config.toml
qk_norm = false
tie_embeddings = true
init_std_o = 0.00805
optimizer = "soap_variant"
lr_mult_o = 0.871
doc_mask = true
Each number is 128 + 32 x the weight over its row's rms, rounded and kept within 0 to 255. Layers, rows and columns count from 0. The size above them is the row's rms in percent of the matrix's.

# layer 2 MLP up, 640x160, rms 0.136, rows 441-483, columns 80-159
size [ 94 103 112  95 179 102 103 105  89 112 108  96  99 116  94 106  95 100 104  85  90 103 102 108 111 100  89 108  88  92 106  99  99  94  97 101  94 108 104  94  94 113 107]
[[106 164 166 157 102  86 116 102 133 172  72 114  86 186 131 135 152 192 164 129 177 146 137 120 150 182 123 126  77 143 148 150 172 179  78 101 190  87 136 124 146 127 163 113 108 148 105 133 124 143  78  68 205 102 136  73 102 156 168 121 146 102  95 128 110 114 148 115  84 140  66 159 130 168 193 121 161 124 197 154]
 [196  93 153 153 127 110 155 164  70 152  92 170 115 172 113 118 130 105  94 133 129 119  82 165  67 168 145 136 210 177 105 130  83 103 134 106 132  99  85  86 208 112 179 124  99 157 124 109 127 106 138 120  93  85 168 123  73 191 120 131  67 124 150  78 224 140 151 128  76  75 140 132 165 149 112 149  98 153 136 117]
 [ 81 128 198 182 144 129 123 138 150  73 191  79 113 115 117 176 202 114 145  29  77 156 159 109 163 143  86 120 103 101 118 132 123 153 128 132 159 182 199 141 127 155 149 105 108 113  94  95 128 145  91 117 133 110 135 150 169 120 101 138 195 120  98 164 110  99 106 118 116 169 115 114 115 108 134 150 102  93 120 142]
 [110 129 119 109 159 178 135 108  97 159 116 155 192  76 155  80 105 117 104  91  92 149 135  93 110 141 172 165 159 161 101 142 143 120 137 202 153 129 181 123 202 129 182  96  98 107 193 200 156 161  91 118 127 112  93 127 141 142 106 156 105 134 166  78  91 130 141  91 100 108 123 113  98 141  90 146 107 104 110 117]
 [128 106 144 129  78 112 161 102 134 120 140 144 130  58 150 141 129 113 149 117 113 119 148  73 114 132  92  91  92 135  53 195 100 104 122 119 137  86  90 101 154 118 123 149 148  80 126 126 175 142 104 158 132 111 134 152 139 147 192 142 110 116 179 164 102 142 157  86 101 157 107  94 174  87 161 103 100 145 177 140]
 [175  75 104 130  67 129 150 107 132 161 124 166 153 131 172 121 130 132 165 127 146 126 153 147 179 106 139 148 127 141 181 116 128 120 173 144 128  66 111 126 155  89  97 148  93 110 163 152  74 160  74 140 102  71 130 135 160 103  87 104 161 118 118 127 144 184 156 219 117 126 114 115 198  83 127  62 182 114 120 124]
 [138 155 140 152 119 138  82 147 139 141 127 106 158  86 151 140  96 117 153 115 125 109 102 123 131 205 130 151 124 131 137 126 150 111 118 182 193  79 112  84  75  83  95 123 129 137  74 135 151  85 143 169 124 116  84 107 144 128 131  83 175 168  83 113 167  32 128  90 158 179  87 147 162 134 128 101 126  70 140 125]
 [146 184  95 105 167 156 119 175  30 137 106 138 172 116 189 112 106 117 155 128  89 183 104 137 104 163 163  83 108 154 106 118  60 100 122 108 111 173 173 116 129 128 131  76 124  77 127 101 140 107 211 139 165 134 140 107 112  85  80 148 179 143 125 181 159 150 128 138 101 100 161 114  77 176 108 149 117 154 144 139]
 [ 97 109 132 139 109 140 143 109 119 172 206 149 115 105  72 179 148 151  97 108  82 121 145 102 133 204 151 119 136 138  77 228  83 125 156 109 170 126 157  90 118 153 142 113  78 157 123 116 142 179 150 159 104 152 125 132 118 131 143 159  99 147 170 160 143 136 189  94 154 107 110 136 143 201 175 135 109 100 132 112]
 [ 93 186 155  81 123 174 153 162 154 152 147 128 120 114 107 104 101 109 154  94  92 107 189  92  65 164 145 153 112 136 143  98 161 144 118 142 131 189 184 136  69 141 160 126 159  92 174 125 182 181 107 183 107  92 183 123 190 112  63 164 111 177  67 188 110 129 144 131  98  84  88 126 165 110 133 120  77 140 124 136]
 [130  79  94 113 166 153 122 174 119 165 195 179 136 198 185  89 141  99 136 115 149  77 161  87 161 141 128 112 125 165 132 118 106 100 149  94  86 108 120  46 170 111 138 170  83 128  94  54 163 150 146 131 173 127 102 103 151  77 161 107  93 160  93 142 162 108 133  75 142 146 145 119 126 126 112 164 185 102 121 125]
 [ 77 101 203 104  98 149  66 138 158  94 146 125 101 161  96 148 147  90 166  88 125 133 146 137 136 158 157 162 141 168  94 147  95 128 140 153 118 119  95 137 109 156 164  77 124 117 177 190 177  66  40 137 177 113 166 100 163 118  97 149  99  29 165 144  86 107 116 156 137 171  90  99 132 144 115 149 170 151 161 152]
 [ 91 158 139 100 158 132 168  48 101 154 119 153 100 176  83  53  99 115 147 131  84 136  77 152 110 228 159 141 126 146  96 126 146 144 139 115 116  56 153  95 130 152 137 116 150 130 100 181 192 121 131 129  85 163 129 109  97 171 109  95 202 140 185 115 145 155 128 189 141 130 130 164  80 113 110 140 176  83  95 116]
 [177 117 154 127 112 178 126 139 138  93 130 165 131 168 189 133 116 153  87  98 167 118 128 108 178 180 122 181 138  98 113 166 123 158 156 127  84 155 149 141 153 177 127 118 130  82 113  91 149 119 165  82 113  98 139 194  76 145 127 114 115 183 166 128 128 130  86 110 148 157 145  97 173  85 149 152  61 125 192 127]
 [119 131 140 117  72 138  78 145 153 113 157 149 113 182 127 121 118 143 128 133 126  90  95  80 124 128 142 121 163 118 100  81  19 166 101 156 121 171 188 104 139 177 119 117 105 130 125 121 137 190  93  91 132 162  88 139 160 128 143 171  97 162 199 119 132 173  60 122 138 149 106  71 152 104 110 152 218 116 158 102]
 [143  94  64  60 136 146 102 146 106 134 161 160 162 138 115 111 121  85 123 137 105 118  77 103 138 168 149 114 124  93 174 182 164 114 123 119 116  89 151  73 136 161 173 145 138 124 149  84 106 137 198 109  81 135  65  57 104 118 177 181 119 178 155 148 144 143 147 180 104 144 129  88 162 115  89 137 220  98 132 117]
 [137 143 159  91 132 178 172  92 101 116  79  76 143  63 107 167 119 153  83 143  98  51  83 127  78 203 102 132 134 152 158 106 138 110  83 158 126 116 128 131 105  99 100 121 179 124 123 108 124  80 138 146  99 132  45  83 101 117 178 133 123 105 171 108 156 157 141 166  94 130 125 103  66 189 140 145  94  90 128  82]
 [132 133  57 147 178 167  71 157 116  72 117 181 109 126  89 171 169 167 130 105 106  77  86 116 128  94 142 113 115 136 106 155  86  63 141 101 115 143 164 144 120  98 165 186 165 123 158 143  97  39 189 151  81 149 171 118 178 146 126 115  89 108 170 146 144 115 179 103 123 159 179  96  95 162 139 114  58  75 112 122]
 [115 146 103 167 124 176 126  82 124 114 159 118  86 118 116  77 180 164  96 108 118 148 154  96  93 155 162 134 197 190 122 125 126 119 128  71 117 193 160  83 153 101 157 179 144 150 118 103  53 112 142 134 101 103 162 177 180 168 167 131 175 177 147  86  99  87 169 116 113  87 185 121 134  51 153 146 180 153  68 121]
 [119 116 117 161 131 113 233  94 118 124  88 131 138 100 112  80 142 115 128 158  79  92 120 206 132 143 164 108 114 192  67  58 150 153 150 154 141 139 132 143 143 166  98 114 128 110  99 140  85 122  91 149 149 126 102 152 101  85 118 184 146 151  77 122  86 116  71 106 106  50  60 112 121 180  60 101 134  75 137 106]
 [141 115 180 153 123 129 161 147 132 132  99 121 152 134 124 182 155 162 146 193 134 127 167 138  80 134  98 152 134 158  63  66 143 197 146 154 189 178 128 149 107 154 113 158 165 125  74  66 178 110  45 106  92  91 114 154 139 130  75  77 101 101 112 107 150 116 127 135 127 134 127 143 122 100 114 102 146 103  99 110]
 [132  96 118  83 114 114 154 158 195 181 100 127 157 113 148 126 106 114  99 157  86 151 139 109 140 119 127 192 113 109 172 109  97 137 161 100 103 141 116  89 110 109 195 177 119 181 196 107 115  96 117 106 166  96 172 134 129 107 113 102 161 144 109  90 145 154 111 119 129  93 119 102  55 158  99 112 198  83 123 102]
 [121 107 126  97 106 115 178 131 116 125 143 151 135 191  88 192 141 123  73 173 164 130  93  92 118 126  78 169 104 157  63  84 152 136 119 115 159 127 122 100 134 116 115 157  74 153 126 136 124  97 171 141  97  87 164 117 134 122 122 124  79 120 100  94 158 185 132 100 118 100  96 187  94  87 154 162 130 131 136 117]
 [144  99  96 193 108 110 104 109 139 138 156 100 123 102 125 111 114 142  69 105 166  44  58 162 127 143 103 128 151 175 154 130 161  94 163 149 132 101 141 157 137 133 174 158 103 103 217 156 152 121 142 129 107 152  89 138 137 136 181 155 162 117  78 146 131 168 101  96 105 113 144 135 111 136 120 134  79 103 145 100]
 [ 99 133 151  95 107 178 139 126 102  87 151 183 135 161 195 150 146 135 125  93 114 115 118 124  96 133 115 122 116  93 114 179 125 174 151  98  97 175 114 114  95 135  98 108 118 146 130  95  85 102 137  67  94 120 112  63 143 152  75 136 209 100 196 134 130 178 140  90  64 101  44 162 107  79 130 155 165 158 157 133]
 [101 147 167 138  84 183 122 102 156 143  71 126 116 115  66  93 153 138 107 127 127 149 204 113 108  67 174 140 118 114 103 137 136 165  95 152 153 116 180 113 163 152 159 127 129  89  51 117 145 159 117 179  80 175  82 211 148 133 120 109 171 155 136 118 127 138 129 187 113  75 152 130 102 159  35  97  94 117 145  79]
 [134 104 123 169 169 132  72 130 145 154 188 171 121 129  99 137 175 170 103 170  93 105 120 179 165 115 174 200 109 152 141 123 117  94 104  94 141 150 105 162 154 203 105 185  68 107 155 140 134 133 146 135 109  46 126 167  92 165 124 147 149 176 202  64 162 167 147 193 135 133 148 117 132 107 127 123 136  92 157 110]
 [138 103 153 120 152 137  95 160 161  87 135 119 144 153 106 155 113 120 145 127 128 147  96 145 132 146 153 108  97 142 130 193 135 132 103  99 183  95  90 146 162 103 171 183 106 148 132 120 126 120 120 126 137  97 168  99  86 157 146 147 123 131 140 105  87 163  95 195 113  86  94 124  92 146 111 164 124 170 117 170]
 [115 132  97 161 193 112 103 129  78  66 143 103 127 111 152 126 157  97 117 156  90  94 169 161  75 176 127  65 135 127 131  97 123 160  93 130 126  89 152 140 122 150 131 133 107  50 154 136 163 155 105 120 127 145 117 140 138  93 125 157  72 157  76  77 114  79 146 113  92 197 141  57 146  85 112 126 139  96  65  93]
 [ 33 181  97 132 146 135 111 169 100  96 113 195 169  86 137 171 118 121 138 173 165 111 106  95 117  72 118 146  84 148 107 170 161  99 166 115 109 153 131 172 128 107 151 187 138 142 129  94 134 212  88  82 107 160  95 139 133 104  88 118 115 133 123 175 155 171 143 145  86 129 161 200 141  89 203 119 139 169 154 127]
 [136 131 152 128  84 112 142 148  81 123 115 125 128  65 113 171 150 185  95 109  89  96 162 134 161  94 105  70 105 120 112 168 123  93  92 159  78 173 119 145 124 157 108 134  96 168 173 134  54 146 132 142  93 111 122 133 169 147 132 132 122 164 144 144 127 149 101 187 179 134 130 126  84 116  90 138 106 150 153  97]
 [130 101 152 129 157 160  86 131 151  76 144 188  81 169 127 123 111 134 203 132 155 153 104 131 150 112 127 137 132 166 140 155 158 126  94  87 105 143 116 123 205  68  81 154 163 134  89  68 152 148  96 113 170 104 108 149 100 105 102 104  90 174  83 147 126 151 131 183 157 131 136  87 144 132 112 153 199 138 112 101]
 [127 123 123 141  88 110 102 150 105 146 118  83 143 128 159 140 138 126 193 131 125  47 119 126  87 170 100 135 123 107 152 102 109 166 116 101 205 137 147 140 147 102 112 128 163 135 166 134 124 122 119  66  90 150 118 150 108  98 127 130 170 207 142 109 131  55 132 109  91  86 117 108 153 148  96 164 164 119 112 113]
 [123 165 128  94 105 114  86 135 160 150 185 109 126 117 141  94  85  93 180 150 117  88 110 140 113 156 136 132 117 155 150 197 126 100 114 145 141 114  89  94 149 130 138 166 135 153 177  72 107 141 180 126  95 140  91 200 115  67 146 139 108 142 126 108 123 161 135 110 133  62 199  65 153 122 172 167 116 124  76 151]
 [171 125 148  83 150 127 146  73 129 132 173 113 111  62 160 111 176 100  91 116 106 156 155  95 148 146 140 134 141  96  88 119 168  88 128  69 136 155  75 112 128  47 133 177 125 137 161 151 127 212 105  98 117 131  86 145 101 124 114 141 142  89 144 160 233  78 180 122 148 112 114 180 163  95 114 112 143 154 123 127]
 [128  94  88 163 130 170 150  74 111 122 168  60 133 140 172 168  92 127  75 135  89 131 128 111 181 183 166 142 121 146 159 125 155 153 137 185 122 136 120 146 176 108 155 101 109  92 165 125 161 122  75 115 143 164 159 174 178  97  86  56 125  85 123 113 111 128 151 188  85 117 118 107  89 126 131 163 167 118 152 154]
 [ 61 111 122 117  69 134  59 125 155 141  98 131 158 112 166 152 163  99 150 166 134 130 133 209 208  95 109 144 143 114 111 153  96 115 106 124 129 145 117 149 155  96 128 119 112  91 135 117  97 134 133  93 137 185 122 167 205 163 147 103  78 113  91 104 109  82 173  94  97 109  80 130  89 138 115  95  92 108 139  70]
 [150 163 124 180  97 171 109 120 128 154 195 124  88 162  95 133 109 150 123 130 127 185 131 107  57 103 129  95 154 129 125 188 110 114 175 145 160 178  90 134 143 130 109 140 180  81  91 101 199  92  87 129  99 151 134 165  99 175 103 106 192 133 146 139 140 156 145 148 120 150 112  74 145  94 136  91 139 127 150 136]
 [109 151 136  83  78 121 113 181 143 169 157  82 104 108 139 123 140 156 126 182 126  78  73 113  79 160 111 156 155 115  97 153 126 126 104  89  81 158 146 122 147 110  92 106  75 158 158 161 138 120 142 188 131  97 170  81 103 177  99 143 133 120 149 154  94 116 114 137 161 183 154 153 156  83 151 146 122 112 149  97]
 [ 85 168 145 116 167  84  79 183  82 135 161 147 162 123 155 139 182  79 138  62  81 139 171 112  99 133 141 148 132 156  99 157  85 137 156 118 153 131 108 214 118 125  59 147 145 120 139 155 128 168 167 152  83 143 139 107 144 147 109 118 161 181 115 165 138 138 129 136 128  83  87 188 136 131  94  76  98 105 130  62]
 [117 102  81 165 149  81 201 137 109  88 125  97 137 147 119 132  96 129 192 192 142 120 137 147  71 140 173  83  89 158 161 153 100 130 168 106 101 141 103 113 185  94 147 141 120 107 126 114 170 121 178 110 133 111 142 104 218 123 150  93 138 102 159 107 142 106 117 157 116 148 153 168  94 126 102 148 138 119 172 179]
 [105 153 185 118  72  96 118 167 183  97  95 170  30 162  97 179 147 130 149 135 118 123 105 125 107  79 171 113 139 167 137 162 163 173 106  91 156 141 110 167 159 121 140 115 132 132 132 169 156 173  96 142  85 140 159 132  98 146 184 105  60 119 127 106 119  92  97 201 108  54  96 115 141 165 124  96 101 144 113  76]
 [111 161 105  61 144 116 145 101 105  82 129 106 142 165 138 179 158  87 146 157  87  67 103 110 103 132 153 186 205 199 104 172 128 134  75 119 147 114 122 142  87 150 192 210  93 144 169 168 139 121 156 136 147 122 126  64 173 146 175 132 103 135 138  84 137 118 149 146  97 112  67 108 170  94  78 185 110 107  95  99]]
# layer 2 MLP down (transposed), 640x160, rms 0.131, rows 441-482, columns 80-159
size [102  85 103 106 112  97 104 103  93 123 111  94  90  92  85 108  98 107  90  93  91  77  97 106 115 115  90 113  96  99 106  97 103 104  97  99 100  99 100  99  94 119]
[[120 121  91 119 103  95  86  73 144 171 144 183 187 106 141  84 111 145 183 169  91 137 168 110 140 108  85 157 134 113 134  90  73 117 164 124 136  81 131  95  92 170 179 140 147 129 109 155  65 117  80 148 118  89 110 147 114 120 105 150 197 147 107 153 164  94 179 136 128 121 118 131 155 115 117 137 162 113 117 176]
 [132 126 129 148  88 187 123 143 113  85 101  72 122 159 221 103 104 137 168 109 144  97 174 146 193 141 106 156  58  41 146 151 187 157 180 139 127 132 110 139 132 115  47 114 101 139 125  85 150 194 123 141 121 161  77 157  98 146 128  93 147 151 115 165 119 134  97  80 132 106 139  95  99 111 134 149 138  91 134 179]
 [ 82 109 124  65 109 104 132 196 122 144 122 141 155 167 155 134 127 125 155 195 110 149 112 130 106 149 159  79 195 143  79 152 162  95 161 123 155  89 122 142 136  97  96 129 134 119 102 123 142 125  85  93 136 110  82 155 130 156 158 185  96 158 119 157  69 153 121 133 167  99 107 217 143 126 154 107 157 129 159 130]
 [132 112 110 116 126 138 132 162  76 174 103  94 156 144 156 185 133 183 118 104  20 170 147 147 122 157 143  97 166 176 117 100 157 113 109 148 157 158 112 146 151  95  98  93 138 120 173 142 118 120 112 148  57 105 131  96 161 170 175 157  77 178 132 180 162 166 143 162 136 109  91  99 152 195 139 170 129 146 134 158]
 [137 112  88 101  93  91 111 100 120 117 122 127  74  93 107 114 106  93 120 126 108 103 129  46  86 107  59 125 138 138 111 160 109 137 117 141 112 110 141 132 171 139  47  86 106  87  52 109 133 131 112 152 120  82  94 127 107 140 161 119 186 130 159 167 141 120 130  86 139  84 173 144 121  79 174 118  79  93 157 101]
 [143 169 153 138 158 166  74 118 160 115 152 115  99  56 129 178  90 159 171  24 153 142 162  95  98 165  63 115  73 124  69 125  96 113 165 117  58 149 115  94 155 168 127  95 164 146  94 142 179  96 115 111 156 140  72 126  79 176  76 128 145 139 105 152  88 121 115 100 100 104 144 168  75 140 153 159 106  69 147 129]
 [115 162 123 149 135 113 191  91 144 160 112  25 151 135 108 139 146 116  91  94  66 153 136 113 145 148  89 144 145 127  78 134 143  66 119 129 116 125 140 110 116 132 163  84 154 143 132 144 140 103 130 143  64  99 146 169  76 177 158 132 146 105 126 117  60  63 140 184 132 120 106 142 162 162  57 177 100 103  46  87]
 [ 80 112 133 118 114  98 163  79 174  70 149 137  54 165 135 165 117 113 148 176 100 128  68 145 142 134 118 167 134 160 153 153  68 119 147 128 124 137 105 150 126 164 141 101 167 156  77 162 125  95 165 180 113 109 132 104  98 147 135 197  67 185 117 133 150 167  90 115 167 114 142 138 129 139 141 134 131 133 142 104]
 [164 104 126 124 133 125 145 145 171 115 105 106 141 154 126 149 167  83  90 152 130  80 130  82  90 122 160 147 138 139 127  96 137 142 171 117 148 165  81 129 190 141 127 130  72 127 152 127  91 101 151  95 144 111 164 186 112 151 163 114 121 145 147 155 114 153 113 156 122 221 125  98 173  97  62 108 166 112 121 145]
 [152 169 162 144  48 114 145 152 172  99 135 154 135  92 119 166 101 113 161 169 152 104 114 100  99 139 188 138 170 197 158  98 139 157  83 189  90 209 178  69 143 106  85 131 113 109 135  63  80 214 104 153 118 158 125 118 107 121  93  76 107 122  94 144 134 133 158  62 111 169 101 113 110 110 129 108 107 138  90 132]
 [119  43 104 108 141 126 167 149 152 128  91 142 139  88  75  88 170 121 127 120 116  68 139 153 101 148 104 138 124 165 152 105 144 182 121  95 178 108 152  60 149 116 189 149 155  29 106 120  48  91  78 130 157 102 155 134  74  99 141 142 137 125 149  80 149 152 124 132 124 157  62 145 147 101  85 123 175 148  93 133]
 [187 156 105 129 133 142 130 145 130 115 141  87 154 163 162  50 114 110 157  99 116 131 125 137  64 113 112 147 182 139 110 164 150  81 125  70 158  75 155 157  93 153 114 126 105 109  81  72  85 134 149  73 105 114 152 185  87  98 115 133 122 145 170 152 128 121 135 130 119 138 132 170  72 156 148 121  98 119 141 145]
 [129 178 159 136 145  67 131 155 148  78 144 134 119  99 124 157  77 166 165 127 167 178 119  92 125  77  82 122  62 127 165 111 123 140 138 158 177 177 127 139  98 110 107  94 119 164  95 139 101 145 106 137 131 143 154  91 105  88 167 136 145 119  61 155 164 159  87  85 146 115 193  90  87 169  81 167  96 168 148 134]
 [ 95 137 106 117 122  86 145  89 178  95 121 119 150 119 106 140  78 115 155 146 105 144 143 131 106 144 170  93 143 168 173  30 107 107 100 147 166 174 142 136  98  86 115 125 101 113 116 133 103 147  99 141 163 164 107 109 151 115 170  66 148 118 117  79 139  96 180 180 146  97 146 157 135 174 144 122 171 127 134 134]
 [113  91  86 164 147 144 205 131 132 128  99  65 143 114 114 100 154 188 132 118 112  61 147 146 163 149 125 127 119 169 152 110 154 139 157 134 184 116 174 126 131 106 115 129 107 107  98 111  92  80 155 177 170 125 161 148 103 168  82 156 165  61 135 195 135 121 157 140  72  99 141 129 115 124 160  65  78 145  98 155]
 [115 105 135  88 128 117 129 126 183  84  89  87 128 186 158 139  64  60 163  94 108 142 110 117 104 153 147 120 140 105 127  68 171 114 172 158 145  88 109 123 103 161 110 136  73 156 117  87 153 148 105 135 117 111 148 128 137 175 187 153  79 123  99 151  75 146  99 120 113  50  76 133 137 138 193  69 139  86  98 173]
 [111 135 115 108 131 131  81 148 155 157  73 122 185 121  93 110 130 106  89 197  59  87 142 191  99 172 139 132 142 183 155 140 166  85 113 148 176  79 102 120 144 139 127 107 234 120  90  67  92 164 110  97 134  97 139  98 107 175 152  71 129 164 137 169 145 151 113  79 165 106 131 170 137  92 159 108 129 135 158 109]
 [117 149 112 135 138 130  92 111  86 118 117 148 142 163 175 209 149  68 123  91 110 155 140 111 103 144  95 141 152 133 121 102 138 101 125 191 110 121 135 143  82  95 165  81 102  86 212  92 134  96 121 103  94 157 147 186 190 122 135 113 127  66 162 101 119 135 159 148 133 150 171  39 132 142 107 107 126 118 131  85]
 [ 69 106  99 106 157 131 162 169 137 132 121 161 161 179 143 160 105 109 165 126 122 116  94 148 153 123 141 122 137  92  94  92 108 124  88 174 140  61 122 147 104 145 148 121 158 115 102 132 184 149 127 119 140 125 110 104 118 120 147 151 105 110 155 159 169 155  91 178 148 170  61 120  92 149 163 103 141 182 162 126]
 [146 123 153 116 162 155 121 151 135 114 190 134 101 128 166  58 105 125 158 127 120  76  78 100  98 121 119 137 108 141 117  93 119 133  71  64 118 138 144 102 108 119  86  53 127 171 169 111 130 178 144 178 109 131 125 117  96  75 104 153 142 135 195 160 109  77 139 107 135 131  88 112 107  74 101 108  89 104 127 178]
 [188 119 128 137 122  88 140  95 113  77  83 101 108 104 105 128  92 117 132 126 102 153 108 115 130 158 125 121  88 101 128  86 178 117  78  99 166 151 153 114 174 155 146 105 162 134 107 125 189 143 180 146 129 156 120  95 170 189 216 208 137 100  82  68 179 148  71 142 157 168 201 161 152  95  84 127 123 111 145 124]
 [164 153 126 101 171 137  96 116  97  91 128 105  91 108 136 105 146 166 124 143 210  97 150 110 140 119  66 114 113 131 120  61 105  98 119 120  91 129  91  95  90 140  55  72 159  97  54 134 122 137 170 113 103 168 169 147 150  98  49 120 135 151 143 203 119 115  73 138 159 142 124 146 149 138 176 124 131 178  93 197]
 [152 103 117 170 100 154  71 130 129  79 134 113 118 151 104 137 120 129 193 115 136 106 132 126  79  86 112 169 106 121 220 136 106 169  89 172 128 190 133 102 157 144 121 112 146 124 152 173 142 120  72 116 136 105  80 132  92 135 111 155 146 116 113 118 135 127  77 155 128 123 137 141 113 153  77 108  75 123 169  85]
 [141 153 181 103 147 122 191 121 135 155  68 156 184 177 149 187 141 104 128 121  86  88 111 189 189 124 114 154 139  97 188 146 166 147 148 157 133 159 150 102 110 116 116 184 132 119 132 127 142 116 190 100 172 117 130 150 101 101 149 118 188 150 114 119 132 128  99  90 109 130 125  94 113 164 134 115 131 137 158 145]
 [145 123 121 100 169 159 113 173 129 131 108 155 203 120 155 104 137 158 111 101 134 116 115 141  69  91  88 102 136 113 123 127  65 111 158  95  94 131  98 102 166 160 107 105 165 127 155  75 153 154 127 118 132 172 139 112 147 157 116 137 215  77 118 159  95  74 120 113 170 136  63 185 100 106 119 138 145 185 149 188]
 [131 112 158 136 162 143 145 181  68 114 125 109 152  64 107  77 136 136 171 145 181 110 115 175 109 170 171 147 107 135 186 209 119 137 150 142  62 139 116 151 101 189 130 121 129  99 155 158 130 169 113 146 140 103 104 124 194  81 105 139 179 104 137 135 145 131  97  54 140 136  82 126 150 152 188 118 122  85 166 194]
 [ 75 124 105 122 133 155 199 101 148 126  88 117 143 130 117 139  86  56 130 103 148 116 108 112  84  85 139 148  55  79 160 129 105 149 127 120  43 138 127 146  67 126 109 102 143 156 122 157 117 181  63 123 126 200 134 136 165 114 175  66 141  96  75 148 102 102 114  66 126 118  79 108 158 187 152 121  94 152 131 149]
 [143 130 145 144 124 180 105 171  90  98  90 153 124 127 150 152 157 118 160  90 160 136 130  78 110  55 116 181  58  79 148 110  94 160 112 148 136  99 132 142 135  65 129  95 128 111 106 122 119 190 147 126  72 148  90 110 142  72 104 135 151 104 132 113 123 158 110  84  78 182 148  95 173 114 125 100 138 180 105  97]
 [156 126 149 136 125 126 122 126 179 135 142 111 162 124 183 145 113 155 122 123 152 108  43 163  94 150 127 127 179  89  95 133 119 135 120 129 179 141 118 199  90 114  88 138 144 132  79 103 107 135 138 110  99 132 153 116 215 158 138  86 219 196 148 116 117 127  49 102 154 146 162 191  90 171  99 143 144  91 120 114]
 [115 129 104 122 124 121 124 115 100  83 127 193 139 178 159 127  89  98 144  98 148 172 146 149 145 161 129 118  88 135 108 175  98 161 107 163  85 110  95 180  67  66 138 159 156 113  67 122 103 124 140 111  88 131 165 136 154 131 112 159 133 121 101 124 130 151 161  92 114 167  99  93  71 121 174 138 158 144 140 100]
 [134 152  82 120 143 126 139  78 162 149 155 158 119 194  38 109  94 108 166 120 146 197 103 139 137  91 114  91 167 106 117 123 179 111  89 152 171 164 112 140 138 149 118 159  83  73 172  70 197  78  86 116 161 149  67  67 149 100 118 163 134 133 177 172 157 122 128  84  94 107 114 132 117  91 117 150 103 115 162 126]
 [117 153 158 123 128 125 123 154 121 152 146 117 106 149  83 161 150 135 198 140 132  61 135 129  89 150 186 159 206 123 119 116 154  99 101 130  78 192 176 102 124 102 139 121 178 102 106 121 102 188  72 105 137 168 110 197 148 154 116 173 136 103 130 126 160 151 152 113 114 134 103  45 123  97  75 104 160 138  80 170]
 [143 116 100 148 114 168 152 163 119  92 103 110  92 156 112 164 196 133 109  53 117 102 156  74 108 108 105 184  99 112  89 126 124 129 141 156 130 130 123 131 132 147 101 141  88  95 145 199 144 136 172 124 127 129 153 114  56  43 148 107  68 160 125 109 209 124  78 152 122 133 226  74 120 123 166 117 128 106 166  92]
 [126 104 133 141 140 110 125 178 100 140 103  62 180 117 100  96 162 128  93  98 106  72 130 141 118 133  99 126 145 125 145 150 109 107 109  59  48 157 114  97 116  88 123 147 101 109 125 146 129  70  59 135 161 158 176 101 106 127 128 164  67 131 156 155 171  79  98 127 128 113  90 123 177 161 132 128  79 137  90 152]
 [ 96 106 109  91 138  78 122 126 195 109 106 136 162 166  66 153 163 128 114 196 143  90 108 133 188 128 134 163  91 208 122 108 104 126  86 182 154 148 149 124 122 120 123 126  85 109 129 135 116  71 126 176 120  97 152 155 107 105  94  85  69 127 165 125 160 165 140 108 143 143  95 134 151 129  89 108 176  99 109 107]
 [109 134 162 102 165 144 127 137 135 106 133 138 117  77 153 156 125 103 206 133  71 133 171 148 180 140 129 109 157 147  79 119 155 146 118  82 149 136 109  88 133 126 112 141 113  96 160 105 154 139 143  85 163 110 179 124 140 133 169 114 129 175 168 124 101  94  75 170 155 117 130 170 162 100 149 159 143 110  62 161]
 [149 102 106  57 144 157 123 116 138 187 155 104 136 106 112 186 112 148 176 145  91 127 140 169 140  86 138 132 113 100 134 101  93 100  91 113 177 120 131  94 112 137  75 131 117 140 129 109 159 126 161 119 128  71 189  92  93 174 168 133 110 155 179  83 164 150 145  93 118  88 151  79 127  95  93 103 147 146  88  76]
 [141 152 120  97 135 104 132  90 147  73  64 112 135 141 161 114 155 137 167 124 126 143 144  45 100 130  93  93 147  94 136 109 116 199  57  91 102 129 107 143 114  90 141  84 143 154 148 188  85 111 142 119  84 144 115  67  89 140 139 128 125 113  87 138 131 188 103 144  64  95 123 148 131 156 126 159 168 166 102 122]
 [121  97  84 155 151 130 131 161 178 103  87 179 159 147  92  94 101  82 121 143 128 115 147 107 162 101 156 118  67 167 134  94  98 137 209 128 145 122 135 126 136 156 118 146 169 125 163 117 118 178  42 147  79 146 152  99  68 105 133 171 137 112 111 100 138 111 174 128 141 103 114 136 103 140  85  72 143 145 103 172]
 [176 197 156 128 107  81 131 107  78 122 149  81 154 133 135 130 148 144 144 110 130 128 187 154 125  80 148 150 123 137 175 145  75 109 154 113  73 152 164 163 162 160 127 162  58  47 199 112 149 102 142 108 124  72 152 101 108 105 179 102 172 157 110 126  77 106 121  93 198 185 143 163 155 132 135 160 118 141 130 154]
 [158 144 158  96 104 144  79 114  30 146 105 148 148 163 152  49  95 153 130 157 116 102 135  97 174 121 111 166 149  87 113 106 165 143 144 144 106 127  96  78 138 128  70 116 116 113 109 119 122  80 127  98 148 159 120 181  80 159 103 196 125 198  91 101  71 128  81  86 168 112 124 113 160 161  73 164 118 112 113  90]
 [142  59 119 110 142 137 150 146 189 137 107 123 146 116 113 168 167 106 126 129  80 140  97 142 111 134  69 120 153 138 223 111 114 152 118  85  85 196 114  79 163 120 168 129 115  58 171 157 111 182 118 145 139 115 176 132 105 106 114 190 165 163 126 117 130 152  95 138 167 128  81  89 143 140 132 104 103  59  69 150]]